config.yaml
head_dim: 64
vocab_size: 2146
norm: "layernorm"
norm_eps: 1e-05
positions: "learned"
qk_norm: false
init: "normal"
init_std_o: 0.0104
optimizer: "soap_variant"
beta1: 0.95
lr_head: 0.0117
final_lr_fraction: 0.1
max_seq_len: 256
Each number is 200 + 30 x the weight over its row's rms, rounded and kept within 0 to 999. Layers, rows and columns count from 0. The size before them is the row's rms in percent of the matrix's.

# up: layer 7 MLP up, 384x96, rms 0.212, rows 61-96, columns 0-95
# down: layer 7 MLP down (transposed), 384x96, rms 0.227, rows 61-96, columns 0-95
up61,101,230,196,166,250,189,168,162,191,218,234,186,237,231,174,192,263,208,183,205,166,214,190,155,157,156,156,269,188,197,227,199,167,223,220,227,144,223,215,205,227,205,251,107,222,231,206,227,211,188,186,174,205,215,217,172,208,170,195,258,202,216,160,231,223,202,184,169,215,181,142,235,168,195,221,210,182,140,184,202,207,165,201,209,163,202,207,218,253,223,180,175,177,244,242,212,204
down61,113,205,186,185,243,160,181,172,249,199,221,184,179,220,245,193,146,194,191,177,172,198,219,176,209,195,184,289,217,204,117,195,206,125,239,168,226,197,134,207,158,211,200,186,194,199,215,217,240,219,249,188,234,174,200,217,192,194,227,195,127,196,247,204,216,189,171,214,194,188,175,196,153,193,181,244,167,131,199,206,167,182,208,185,236,228,215,181,208,193,204,174,197,198,253,166,156
up62,102,187,236,178,254,188,195,174,222,151,284,217,248,143,192,215,210,137,215,216,227,170,194,178,179,191,233,150,201,233,194,226,249,188,200,230,196,168,169,233,159,200,167,172,220,202,198,238,221,222,187,149,211,174,252,174,186,221,164,227,138,231,189,185,249,213,155,210,188,198,203,211,189,236,190,217,225,205,208,174,203,172,180,205,207,168,209,227,237,234,180,184,260,189,192,141,151
down62,104,176,224,211,154,222,102,200,198,227,254,249,177,225,183,188,196,209,173,207,197,196,234,203,245,193,231,216,192,218,169,162,159,228,147,189,284,202,203,192,187,187,141,167,157,241,187,143,219,232,243,214,210,218,183,183,217,199,207,180,242,179,253,220,236,190,162,229,201,173,160,223,217,162,204,203,207,219,186,225,191,221,200,239,247,203,200,179,209,140,222,179,188,241,171,219,212
up63,106,225,202,225,224,199,176,190,137,164,269,191,220,226,220,197,134,186,165,199,223,173,228,202,157,249,231,206,196,197,235,190,240,180,249,149,169,195,199,239,205,205,202,204,175,212,199,249,180,185,169,144,256,170,207,167,212,212,238,171,200,190,230,212,224,188,156,228,222,253,201,181,219,196,221,191,195,175,157,246,187,197,223,182,191,223,188,225,209,283,140,175,186,172,157,179,152
down63,116,171,176,167,199,182,199,194,182,272,205,188,183,155,212,232,208,265,224,248,203,154,215,199,193,223,169,133,209,144,212,209,208,229,252,168,221,201,240,188,217,143,233,192,216,246,236,189,154,182,201,186,182,150,191,181,192,177,179,277,162,189,223,202,193,143,221,205,164,195,213,186,213,145,212,188,198,152,202,232,206,210,147,204,206,204,164,150,184,169,231,204,165,233,221,234,195
up64,101,244,227,251,199,168,178,223,191,170,217,221,177,138,170,189,142,171,184,202,190,233,263,200,230,195,197,243,184,238,231,169,245,193,191,230,155,200,216,238,210,229,175,201,214,190,214,194,216,218,168,189,208,212,242,244,210,183,211,171,178,222,214,112,222,192,168,239,236,195,176,213,155,210,192,194,128,193,184,219,184,257,154,208,210,188,197,149,191,188,222,179,141,201,157,145,200
down64,105,232,201,245,164,246,194,223,216,187,102,206,240,189,199,241,212,220,220,144,226,215,213,217,213,202,233,195,221,194,205,163,213,178,207,237,150,244,166,182,159,181,225,190,219,194,168,170,210,244,249,211,203,183,153,209,201,166,223,232,214,190,136,201,235,225,244,220,212,191,223,193,139,168,212,216,173,196,157,204,181,147,186,221,206,211,219,238,169,169,219,171,150,134,189,205,161
up65,106,216,178,169,182,186,193,240,224,178,192,204,191,245,184,257,210,195,192,208,223,231,176,253,208,185,171,219,185,171,168,130,220,225,236,204,146,220,187,256,188,187,186,207,240,185,176,213,180,185,176,210,233,263,169,174,259,172,194,217,219,225,264,164,179,192,192,187,193,233,181,143,198,182,220,136,224,198,235,199,180,172,207,175,271,159,182,194,179,127,215,203,217,192,200,214,142
down65,101,194,210,228,179,239,172,228,162,174,214,190,190,216,233,222,160,203,169,201,192,180,179,181,250,220,185,200,172,168,202,162,191,161,189,147,246,197,190,154,190,140,181,170,220,191,199,268,179,251,170,263,178,226,217,202,183,182,208,189,225,147,196,205,147,217,182,163,207,261,209,207,211,194,142,165,170,222,172,156,261,223,144,213,239,219,255,220,162,238,212,204,198,178,200,219,223
up66,099,172,197,175,180,177,234,228,213,281,175,243,285,215,176,215,147,230,280,222,182,212,171,236,228,194,211,188,128,228,152,162,188,218,181,163,213,204,170,172,228,189,195,235,211,200,181,221,183,208,200,142,210,180,174,159,173,143,172,190,253,241,221,254,199,210,190,213,205,172,228,188,198,184,205,195,219,201,198,206,239,159,188,211,221,219,195,256,211,221,200,186,165,213,176,234,213
down66,098,208,219,173,189,242,168,196,211,214,158,212,184,205,184,261,149,242,257,214,221,176,201,150,194,257,253,168,210,225,194,186,211,252,197,244,251,206,219,153,182,217,155,190,216,180,248,191,220,200,147,192,145,174,173,219,181,181,173,219,160,206,178,140,144,172,187,178,208,158,196,236,160,191,164,216,225,160,210,185,169,235,208,228,198,159,214,168,165,217,233,157,206,199,167,206,186
up67,096,269,162,203,224,149,218,228,142,219,202,173,172,212,238,233,202,185,180,219,235,251,169,229,201,193,227,220,194,215,175,145,166,196,201,195,197,234,214,262,282,220,161,193,225,182,237,242,192,238,239,145,227,208,186,195,215,182,192,175,213,195,207,218,156,208,220,246,196,194,177,198,201,170,239,244,197,181,175,202,176,176,164,192,157,221,212,176,254,161,132,191,206,197,184,226,153
down67,100,252,201,221,227,203,198,180,203,204,250,159,187,220,202,162,213,239,172,149,238,142,229,147,154,215,188,219,198,133,185,234,215,256,225,190,218,189,182,193,197,215,223,174,216,248,258,192,206,224,187,246,195,217,202,181,275,212,140,191,174,177,267,186,192,193,227,201,281,245,201,209,260,205,226,160,206,185,198,239,219,202,207,185,214,199,179,220,214,183,203,231,239,193,215,182,201
up68,098,168,223,227,232,179,219,144,201,225,232,173,223,190,263,171,223,249,185,215,208,214,162,236,183,156,245,200,195,168,162,173,225,183,181,218,257,166,180,228,156,223,121,240,167,189,199,216,188,248,176,193,182,176,187,165,213,256,191,209,223,228,207,188,217,228,176,211,156,236,166,148,190,213,191,197,181,238,292,230,205,195,202,211,195,183,203,191,170,209,200,143,216,187,230,171,228
down68,107,182,207,206,186,208,197,204,173,194,212,146,213,181,221,124,213,161,171,212,175,222,192,161,169,161,173,223,191,227,164,162,220,196,202,217,260,189,159,196,208,221,179,187,145,168,166,199,192,183,211,219,221,229,199,180,196,221,210,195,194,181,254,281,206,214,188,132,176,216,221,202,212,204,115,228,223,244,232,250,225,242,186,196,210,224,196,233,249,254,223,141,201,183,183,234,237
up69,101,229,148,195,205,204,113,218,164,232,189,215,191,212,169,194,196,258,150,250,168,184,170,167,223,186,160,178,257,167,247,202,185,241,270,168,169,249,227,220,201,242,190,200,146,178,177,219,253,239,226,215,207,219,153,213,158,186,208,220,196,215,197,194,189,218,179,213,251,187,236,226,211,197,209,216,195,188,157,179,235,226,175,201,177,175,243,189,165,201,224,143,205,206,204,198,235
down69,094,173,157,227,195,229,176,122,159,176,240,171,156,185,179,198,195,222,162,188,224,204,220,228,160,212,295,165,210,210,230,199,153,168,246,212,178,208,222,185,189,229,220,214,237,182,217,188,208,189,266,218,175,210,154,197,149,210,211,162,184,219,211,173,196,215,207,196,163,142,177,207,196,188,187,265,215,192,192,216,222,206,185,213,214,195,218,185,225,116,154,256,176,190,165,188,200
up70,106,188,188,150,223,181,158,268,229,189,190,164,161,239,172,171,209,179,243,189,185,202,194,166,245,261,241,192,191,157,190,145,262,127,212,205,223,238,207,208,252,257,194,198,225,187,209,219,195,173,179,193,205,232,218,218,183,238,242,202,193,158,189,198,225,210,147,182,206,204,196,199,211,175,209,248,225,218,169,144,238,169,180,169,197,164,162,201,229,183,213,168,233,222,169,229,162
down70,105,225,133,217,230,212,164,192,203,279,202,205,190,209,174,222,210,188,220,226,196,254,225,231,184,208,213,219,223,186,186,219,177,205,219,241,232,191,187,197,147,228,206,230,204,222,206,224,235,243,269,199,190,202,181,177,194,118,187,135,205,255,230,213,196,193,179,228,179,255,215,175,171,225,205,186,182,228,205,212,220,172,141,210,183,214,224,250,215,125,223,159,161,223,221,213,238
up71,109,209,223,256,177,206,214,238,156,249,254,238,241,225,161,209,210,160,179,260,189,194,214,227,193,201,242,181,215,211,156,198,229,214,215,208,156,174,214,235,198,171,250,213,245,175,225,216,209,147,163,200,232,203,222,237,161,120,212,166,212,204,172,183,156,233,176,200,210,247,189,193,175,220,209,177,208,174,179,240,255,236,180,192,217,178,188,208,205,190,216,116,177,236,184,173,187
down71,100,145,144,190,159,180,217,196,160,221,192,187,187,215,224,195,135,165,161,229,204,199,203,240,262,202,240,176,176,197,218,177,174,225,224,195,212,175,183,143,198,175,203,208,217,249,208,229,180,169,191,269,195,206,224,178,214,166,180,270,222,178,194,212,169,209,191,205,167,227,201,149,249,164,189,142,224,249,189,207,205,264,207,222,202,228,223,247,202,264,224,197,192,241,192,234,189
up72,105,188,222,188,190,192,220,204,174,156,201,201,216,197,195,231,188,225,213,252,164,193,176,256,192,131,202,214,207,196,196,148,191,251,212,261,131,206,164,215,197,212,219,182,237,244,203,223,214,167,154,214,202,218,215,171,226,197,212,204,207,162,235,182,285,189,226,259,180,227,224,169,164,174,196,214,208,204,213,208,273,184,189,183,171,202,193,203,234,190,182,145,182,106,214,229,197
down72,098,165,167,180,207,203,228,196,237,157,253,236,171,168,244,179,172,215,213,213,223,200,174,238,190,184,133,212,197,188,229,169,215,200,194,268,231,181,187,226,212,212,208,210,219,166,200,173,169,208,247,158,220,202,202,231,258,168,226,160,190,237,227,214,171,205,194,184,247,140,148,209,251,174,246,210,174,201,269,207,227,208,124,153,220,222,219,222,171,192,205,178,208,210,202,151,200
up73,113,178,179,175,200,234,183,243,206,203,187,186,233,192,193,148,204,127,184,179,175,164,185,226,189,195,135,232,197,196,199,170,190,201,269,163,209,280,218,151,200,196,183,212,240,196,221,220,197,188,247,209,204,166,217,197,183,210,197,168,214,190,172,202,213,237,191,174,146,196,243,199,229,211,212,202,191,225,208,209,204,241,193,251,204,233,126,255,251,168,229,114,237,199,210,209,169
down73,112,162,213,230,227,238,217,247,174,235,200,199,201,174,246,191,262,209,139,158,244,172,192,201,209,161,174,218,186,189,186,188,176,207,204,213,191,183,181,187,176,179,132,259,219,223,178,208,241,193,191,180,253,260,199,208,217,183,220,174,177,175,158,172,262,209,202,129,165,175,205,258,219,206,164,251,184,214,215,263,210,204,177,194,137,208,236,177,211,219,177,223,186,190,231,187,203
up74,092,212,190,170,221,265,213,173,250,208,225,197,149,194,208,159,176,245,185,160,174,156,235,164,249,175,161,204,187,199,154,169,197,168,215,199,232,179,222,174,181,230,227,170,135,165,220,221,182,237,176,220,200,229,224,221,157,185,118,278,174,201,194,224,205,232,204,226,241,178,172,190,213,215,197,157,178,210,215,210,172,196,222,238,135,175,209,233,195,184,168,188,183,219,172,164,191
down74,095,198,165,234,233,195,168,242,187,113,169,209,218,210,223,189,250,200,193,165,173,223,194,201,216,168,201,184,184,204,149,232,129,220,213,232,164,224,163,210,234,209,151,205,193,234,173,190,182,183,208,224,190,228,154,201,197,200,113,171,220,229,169,202,209,112,208,195,184,198,200,216,197,200,264,188,183,163,219,168,220,210,217,177,156,152,232,220,221,225,230,191,177,165,197,168,163
up75,112,180,244,202,165,239,243,171,233,243,175,246,169,211,169,221,164,193,209,220,221,169,227,174,206,200,208,216,156,167,192,250,175,184,214,187,206,236,241,155,194,244,221,253,208,180,185,195,164,176,228,114,189,171,233,229,203,208,188,228,201,200,191,185,177,237,155,173,147,233,171,155,198,219,274,216,222,193,213,169,185,171,208,223,155,264,173,157,255,204,194,184,196,226,199,202,208
down75,101,193,196,196,222,210,219,179,227,180,241,139,226,227,238,202,201,210,176,125,152,160,167,198,173,227,181,204,264,229,235,175,180,254,202,232,249,149,176,224,215,168,236,160,182,230,235,228,208,208,202,248,194,206,194,202,178,200,121,151,222,176,250,153,194,219,235,205,189,223,236,222,229,220,157,167,213,151,195,232,215,194,187,154,218,176,187,237,178,193,231,207,158,201,183,209,209
up76,095,194,232,161,218,137,223,175,186,168,189,187,177,185,177,217,190,254,219,204,155,155,155,240,180,186,170,228,227,238,170,219,187,194,221,223,243,205,177,208,227,204,213,243,205,189,171,232,209,180,164,211,223,199,174,254,205,229,187,166,196,212,177,160,181,218,179,195,196,191,204,181,85,199,247,214,204,229,175,201,220,166,157,203,191,199,268,123,215,223,259,234,212,229,201,174,196
down76,098,204,246,202,195,216,223,183,199,213,198,190,214,239,181,279,172,193,136,189,229,170,198,217,194,157,200,189,166,220,260,248,215,242,187,192,136,157,203,188,231,218,262,222,233,204,186,230,225,204,199,216,195,173,180,255,179,205,176,217,203,223,185,168,183,152,176,203,201,256,204,172,173,220,162,143,189,183,169,197,193,231,199,154,155,213,202,160,158,270,233,224,181,216,157,233,179
up77,105,172,150,212,222,170,209,207,185,257,188,205,197,264,222,238,226,205,137,255,226,234,164,183,223,169,198,194,186,177,172,173,178,201,245,174,240,199,225,232,186,246,191,176,209,238,239,236,181,184,175,172,220,149,172,235,166,193,267,225,165,188,182,237,193,217,198,193,196,168,184,210,196,185,189,195,265,190,202,204,174,166,228,195,170,254,176,235,190,136,220,152,173,161,208,199,252
down77,104,203,223,197,200,178,213,164,167,176,170,218,239,166,167,239,163,193,207,235,248,149,197,162,245,223,198,230,226,224,169,160,198,173,164,192,190,144,268,243,198,198,196,212,239,196,186,179,201,259,224,196,198,169,237,199,184,217,218,277,210,206,187,250,241,177,194,178,187,205,147,174,234,185,208,155,173,185,131,209,190,157,241,145,170,187,219,164,241,209,217,182,170,205,190,207,234
up78,096,178,234,222,199,204,218,188,232,208,217,194,179,225,232,182,192,168,207,201,183,173,185,223,165,219,192,180,234,199,176,203,204,208,134,158,199,221,177,205,245,237,293,154,210,136,213,179,146,221,187,164,271,150,212,227,209,233,227,214,217,188,194,203,191,173,205,182,165,165,199,121,233,285,189,232,199,190,200,199,259,238,180,211,186,181,191,152,193,232,209,172,192,178,224,186,190
down78,098,277,228,179,167,256,160,236,171,189,248,237,203,209,148,250,169,169,193,204,174,176,209,215,245,168,181,169,189,172,232,264,223,134,242,179,229,212,192,169,219,222,177,202,211,236,182,181,220,219,198,217,202,249,198,207,208,183,168,196,223,221,219,170,177,240,242,223,212,193,210,221,170,189,215,206,224,118,208,246,156,212,230,170,156,168,187,215,224,209,243,218,185,207,171,237,201
up79,107,188,209,241,245,168,161,233,182,162,251,184,280,181,168,176,205,218,246,210,213,250,262,237,196,198,156,154,174,178,209,227,149,160,224,155,157,189,205,159,145,201,217,199,135,190,189,213,200,215,221,219,238,171,199,196,177,149,208,199,230,182,211,181,209,196,201,228,204,183,179,187,202,246,235,225,123,209,213,173,224,173,200,212,153,227,199,238,232,209,171,195,190,206,245,193,210
down79,106,223,189,237,241,183,167,193,197,213,111,230,196,140,162,226,214,184,177,188,216,235,163,170,229,216,177,189,180,163,211,174,218,149,213,225,192,223,219,187,196,249,163,172,219,145,164,198,179,217,213,184,166,231,194,240,184,186,181,209,236,233,204,197,232,254,201,177,206,156,253,175,136,261,162,188,192,215,224,192,216,197,180,213,234,166,193,220,174,202,151,162,207,201,143,224,147
up80,091,227,218,180,259,200,265,202,217,244,211,224,181,208,206,207,192,149,169,221,179,185,171,194,236,199,162,189,191,173,149,173,128,215,185,150,192,228,184,233,163,207,194,171,173,179,164,178,171,194,206,169,215,162,263,232,204,218,194,202,209,155,273,225,186,198,177,191,176,222,273,208,209,191,203,163,180,164,207,164,230,231,222,179,185,237,178,187,265,147,168,199,199,222,202,254,197
down80,091,192,204,188,142,164,171,190,161,184,203,245,174,170,190,238,224,184,203,178,202,233,192,241,152,204,249,176,239,192,198,155,181,181,187,184,150,238,184,179,186,230,184,245,171,174,190,228,238,202,198,233,193,156,174,225,157,243,213,202,224,158,185,229,231,170,134,239,174,168,254,160,157,195,190,215,191,196,163,232,160,151,142,228,159,190,192,187,158,164,225,206,193,190,228,166,167
up81,100,230,166,177,226,124,189,191,177,228,231,213,243,186,236,240,234,218,172,216,180,192,164,240,184,224,178,227,172,202,213,157,179,230,213,206,183,202,192,129,156,204,154,194,201,200,158,188,199,223,197,201,216,217,217,171,159,230,221,114,210,260,226,195,258,197,246,198,182,247,196,143,158,214,157,245,209,214,227,206,245,200,194,190,216,232,217,218,202,175,226,238,220,215,242,165,219
down81,111,212,195,150,183,234,175,262,154,203,196,237,252,171,154,198,225,239,172,228,193,250,168,226,227,224,190,204,206,172,212,218,212,173,212,206,209,212,214,181,221,204,250,164,187,194,203,228,235,246,185,207,148,190,235,161,202,162,230,186,267,173,179,207,201,165,223,224,191,109,204,230,183,207,176,221,227,235,208,152,228,135,187,217,200,216,190,204,216,125,205,165,209,218,205,168,161
up82,084,215,203,225,183,261,153,212,188,199,211,249,237,236,174,239,213,167,193,195,207,174,207,201,132,258,136,202,141,163,216,177,239,189,167,219,208,262,197,216,220,240,179,197,217,251,198,181,188,146,188,216,220,218,134,212,199,266,179,231,153,220,198,193,240,202,172,227,249,161,228,193,256,212,219,200,218,232,214,172,215,169,210,217,229,179,177,209,212,195,181,217,191,236,230,223,173
down82,074,206,209,219,179,149,214,210,219,222,208,241,160,166,242,239,203,243,226,210,191,207,223,189,245,138,222,215,244,206,184,228,157,180,222,231,141,199,179,203,209,135,183,179,214,144,185,244,205,191,160,193,148,169,217,199,159,173,211,211,225,212,194,165,218,168,234,224,220,178,144,205,158,199,256,173,155,188,250,223,228,192,212,184,221,251,214,221,237,182,256,214,217,163,242,187,223
up83,115,212,167,207,181,206,227,180,177,212,208,194,189,202,220,180,190,226,169,264,209,190,163,250,228,160,193,203,194,139,263,193,181,141,240,220,198,273,196,234,169,179,172,193,181,166,241,256,273,200,217,214,214,187,184,186,215,201,179,139,233,168,163,152,146,225,207,212,239,211,197,172,193,215,220,217,215,245,235,184,201,173,198,248,178,221,183,188,251,230,157,210,162,166,183,188,209
down83,111,137,240,218,205,224,194,232,208,202,211,266,220,180,206,218,139,174,190,168,215,200,178,215,209,191,217,164,202,219,154,193,212,212,214,178,201,166,218,185,207,155,180,224,224,153,138,178,142,182,169,166,236,215,157,216,147,151,209,257,241,196,193,208,220,194,209,210,207,171,192,228,204,186,201,171,216,182,184,187,236,236,239,202,245,125,205,150,141,199,261,165,174,223,204,196,161
up84,097,180,174,117,186,183,190,207,219,232,216,159,124,193,224,233,168,195,208,160,210,211,216,206,214,177,159,240,187,208,194,179,196,212,247,194,207,128,183,261,188,209,212,219,208,208,206,217,211,183,119,245,174,153,243,234,215,196,150,220,222,226,231,180,181,203,157,219,231,181,178,201,197,190,196,241,214,182,216,193,199,187,184,260,187,176,107,167,182,182,184,202,170,204,203,247,214
down84,105,165,228,231,186,185,231,128,190,206,232,196,209,133,230,197,215,168,260,164,178,166,294,186,264,166,215,193,164,177,202,184,249,173,210,171,165,220,242,151,231,192,210,215,216,165,202,223,141,203,223,191,200,182,192,222,167,174,179,220,226,210,167,193,193,203,185,228,193,173,221,224,227,216,216,134,167,189,217,176,234,215,252,203,218,225,167,235,227,190,187,204,146,189,219,177,209
up85,098,178,196,170,253,188,205,184,198,210,168,267,210,193,235,188,184,186,219,183,189,244,244,236,223,193,198,191,196,189,201,170,211,213,209,168,195,172,153,212,165,235,197,161,245,212,230,211,174,185,224,263,184,209,226,191,173,204,237,237,180,253,165,200,230,191,212,207,222,181,153,239,183,218,217,177,190,140,218,212,249,191,233,201,163,176,148,168,237,219,245,142,175,172,182,103,241
down85,098,193,212,220,132,212,197,204,220,190,218,223,177,240,182,228,210,179,277,203,163,188,200,165,260,247,195,185,209,175,211,206,190,208,198,178,200,193,173,205,101,282,171,218,185,225,209,140,180,193,194,234,187,224,241,149,169,236,189,240,202,224,201,212,242,196,233,182,210,194,179,169,235,198,142,158,251,211,222,215,198,233,187,186,222,215,229,182,131,192,215,179,178,188,219,178,184
up86,109,204,157,195,164,197,246,166,207,270,191,206,215,249,137,157,236,238,175,217,158,225,218,224,254,140,175,208,177,214,201,232,179,237,155,180,166,229,198,200,233,200,159,166,149,226,249,259,174,172,202,184,205,236,213,173,186,232,169,192,244,201,185,237,143,166,188,219,236,176,194,215,186,208,131,213,224,205,146,175,215,199,208,220,194,215,214,212,165,234,199,167,193,203,207,197,210
down86,126,200,189,174,223,148,209,179,284,178,159,241,158,229,210,209,184,158,176,201,192,183,265,176,203,211,196,225,147,173,190,182,210,189,207,173,221,185,187,204,266,194,177,181,155,184,189,200,234,169,169,210,197,182,217,176,243,213,211,197,180,189,225,204,160,137,187,223,209,246,156,259,172,142,173,214,277,195,228,187,197,207,222,209,279,212,200,206,188,214,204,224,211,244,152,221,207
up87,092,194,201,184,212,209,195,164,183,234,181,222,181,200,192,202,178,244,187,200,232,144,257,225,278,180,197,248,221,157,242,222,174,146,140,201,170,223,233,180,218,279,192,193,162,260,188,180,176,228,197,173,194,152,200,221,197,221,195,224,194,165,186,196,160,219,226,220,273,238,239,235,247,190,209,182,198,199,186,147,217,220,208,205,172,230,199,143,174,209,208,224,198,195,169,209,166
down87,088,163,188,211,159,169,225,154,199,220,206,178,205,252,193,203,193,193,213,203,170,201,219,233,235,192,238,212,158,223,169,152,199,203,237,240,188,246,247,157,158,126,180,235,208,222,144,277,234,206,220,213,213,221,172,170,187,150,233,191,260,193,211,226,212,210,195,179,171,175,196,161,170,172,212,199,199,215,181,208,193,270,208,217,230,251,180,192,196,144,172,227,149,240,193,189,191
up88,113,244,169,172,136,237,199,158,188,225,228,171,256,145,187,242,183,212,190,199,174,187,177,215,191,227,168,262,221,198,170,186,211,181,170,185,172,182,199,202,154,233,185,166,256,196,226,206,191,199,131,238,183,168,218,210,166,147,228,237,210,244,165,254,269,171,196,179,166,184,209,205,154,179,203,218,203,187,226,213,222,237,163,229,197,202,172,178,216,183,225,153,192,174,228,228,236
down88,094,215,220,184,203,286,222,180,228,210,251,175,133,236,170,242,195,173,229,228,222,194,120,214,156,204,195,163,213,159,234,224,219,236,205,220,197,190,190,228,175,186,208,193,163,180,213,193,207,184,198,195,216,210,174,208,194,215,189,168,163,234,199,206,207,252,211,164,202,203,207,255,133,223,185,243,209,203,198,210,208,197,215,152,215,211,177,194,201,161,151,311,224,241,181,210,198
up89,096,237,218,148,176,221,178,118,141,207,161,223,201,158,215,189,229,181,190,215,245,219,170,173,200,182,208,192,203,221,156,201,183,195,239,219,197,228,172,170,248,209,242,213,169,200,189,163,267,182,170,219,190,180,223,188,188,198,164,230,153,203,177,229,269,190,242,224,255,183,185,227,188,210,246,240,174,198,187,189,208,200,181,214,202,220,178,214,256,158,280,156,164,217,189,215,196
down89,093,211,200,221,264,162,178,222,207,256,143,212,202,127,154,230,182,185,235,213,207,196,215,264,197,213,153,223,229,216,241,167,196,211,210,198,178,227,176,210,176,231,219,168,253,183,203,244,166,186,182,226,190,204,209,168,178,215,217,206,201,163,182,225,199,204,204,210,252,180,209,150,209,182,194,172,179,122,207,167,162,211,191,246,220,185,265,256,235,227,136,204,203,192,200,171,228
up90,100,215,186,202,256,262,176,170,182,151,155,277,232,187,219,187,208,161,207,235,232,194,174,207,167,175,179,184,234,182,143,204,220,184,196,186,228,270,179,202,190,164,218,247,196,192,165,217,157,211,237,158,243,184,166,176,181,187,161,202,177,170,193,213,205,214,166,157,220,179,184,227,168,191,230,206,197,204,168,195,245,135,206,186,256,196,194,210,191,179,265,221,222,246,173,224,166
down90,099,180,174,225,214,234,170,163,233,182,199,176,215,215,167,190,198,182,240,152,216,250,160,200,256,158,181,229,166,182,221,225,211,202,192,186,237,202,209,171,175,248,180,151,185,233,156,196,151,226,186,170,226,183,215,155,157,240,243,182,197,242,230,190,129,267,227,227,224,211,179,235,218,205,207,247,203,194,211,195,160,230,238,198,235,153,204,157,216,244,178,198,178,191,172,156,235
up91,105,192,174,236,235,208,164,130,185,227,222,225,243,182,190,189,197,214,218,260,193,173,192,172,269,226,199,146,201,207,216,205,146,191,202,195,194,239,177,246,203,200,165,238,182,217,195,278,192,213,205,215,195,142,215,153,226,175,253,195,280,187,201,192,214,190,182,211,208,229,239,161,153,193,162,190,190,202,179,165,182,205,247,189,159,186,239,195,177,196,195,150,240,215,233,215,244
down91,109,170,228,196,214,178,246,171,181,241,177,188,216,144,264,234,207,214,258,186,216,178,189,173,168,219,170,219,189,198,183,181,212,210,209,186,199,178,271,237,156,161,197,207,155,247,212,255,213,196,203,227,207,151,226,169,155,187,213,186,273,238,195,172,257,176,225,211,216,225,244,211,206,215,206,162,159,216,166,194,204,188,240,210,240,236,162,181,227,193,183,259,201,214,181,144,202
up92,104,209,222,193,208,198,184,238,208,210,229,176,183,179,191,218,148,211,168,195,166,207,201,183,218,265,214,191,216,189,220,142,199,160,218,122,203,224,259,167,154,222,216,206,205,193,207,194,183,176,167,216,254,197,184,178,195,223,183,208,163,139,204,251,152,165,204,166,150,199,159,179,179,204,198,258,225,177,141,194,188,227,214,241,172,146,274,200,168,210,174,238,168,166,201,215,222
down92,093,168,203,215,198,173,164,211,259,234,274,239,223,148,189,149,172,148,174,190,188,201,216,179,175,214,200,238,248,239,234,216,212,186,199,175,195,167,186,161,214,173,186,209,165,215,231,250,271,169,209,196,179,177,189,201,206,182,206,246,245,158,169,240,176,192,222,230,185,217,224,177,243,181,190,220,180,191,171,201,171,179,252,217,200,211,245,215,265,163,207,262,220,172,239,190,217
up93,090,243,231,166,206,190,240,203,196,224,156,156,235,192,193,198,223,209,147,203,189,200,259,218,215,178,208,211,195,236,194,233,185,224,138,212,174,191,162,211,205,229,259,151,156,202,192,195,244,191,214,211,232,148,230,225,238,186,209,184,141,184,215,209,193,247,196,239,220,211,233,153,145,195,218,266,199,183,189,230,220,229,140,179,202,209,239,173,277,243,215,191,239,191,189,184,185
down93,094,192,178,209,270,193,164,223,187,173,256,214,250,223,179,158,204,168,217,200,191,204,163,156,203,222,210,168,259,197,223,195,191,157,188,221,249,204,207,206,175,185,142,218,236,271,259,208,202,217,166,156,231,214,223,196,143,168,179,222,223,226,191,241,193,201,176,193,214,205,162,225,230,162,154,166,180,250,173,182,176,134,137,206,179,207,192,211,171,189,183,234,202,196,215,189,236
up94,104,177,180,147,155,243,183,252,155,231,190,158,187,200,204,173,226,205,198,207,160,196,188,238,244,194,223,202,205,176,151,178,168,198,189,222,146,198,199,227,218,155,186,220,187,150,223,206,206,198,165,184,263,193,209,204,185,193,224,148,255,214,217,182,183,208,222,194,165,219,211,241,151,195,208,217,215,211,208,186,231,217,187,190,270,231,290,236,157,230,191,157,151,212,193,234,149
down94,107,251,247,166,181,203,188,178,228,202,188,186,229,174,233,193,183,192,165,185,186,151,250,212,179,189,196,232,213,221,207,257,223,146,184,233,214,198,250,185,194,179,185,203,193,250,198,196,205,228,220,193,172,238,184,179,235,209,185,255,161,182,222,195,231,200,187,202,247,190,190,275,236,145,164,163,242,222,213,245,170,180,179,174,219,158,177,103,167,165,217,214,191,162,212,165,214
up95,103,155,257,145,176,189,210,206,201,203,180,177,219,166,209,185,169,197,260,240,205,240,235,247,234,205,215,200,169,182,151,185,188,160,149,180,282,190,208,187,219,221,231,248,149,200,179,231,187,235,173,174,175,233,191,185,235,241,210,211,199,209,185,203,208,249,213,199,199,255,184,153,196,174,163,193,181,194,221,248,188,140,190,190,216,144,247,228,183,219,186,194,207,146,235,181,177
down95,099,239,132,209,197,223,205,218,234,181,225,170,213,182,232,205,176,223,180,175,185,219,215,166,119,228,208,214,217,224,159,196,171,213,167,250,128,200,163,195,188,183,244,223,234,187,250,181,187,223,173,193,198,213,216,204,231,189,220,175,138,183,190,179,215,188,189,187,166,215,204,196,203,289,160,214,177,245,215,197,225,227,233,221,160,212,188,220,212,118,153,226,239,172,179,185,168
up96,102,209,259,210,204,216,225,232,224,236,187,167,207,189,247,173,165,172,215,207,209,234,196,203,273,162,204,266,167,184,180,198,174,174,205,157,168,236,188,151,188,221,238,119,176,232,171,218,235,221,174,233,236,237,202,190,199,173,185,232,176,239,206,200,228,165,236,208,197,249,176,146,153,197,223,202,208,176,218,228,223,183,159,171,162,218,220,183,185,222,179,198,165,179,159,253,241
down96,113,166,180,159,220,211,215,202,212,240,200,176,230,218,192,222,197,185,187,181,139,176,215,188,205,187,226,160,184,208,211,107,204,189,268,199,123,199,127,251,179,175,197,164,202,189,200,202,169,206,230,218,223,189,268,216,211,160,194,220,183,213,248,184,233,164,215,195,195,216,184,202,227,226,215,189,175,243,230,226,218,196,183,190,183,129,215,221,123,251,227,196,217,209,194,175,232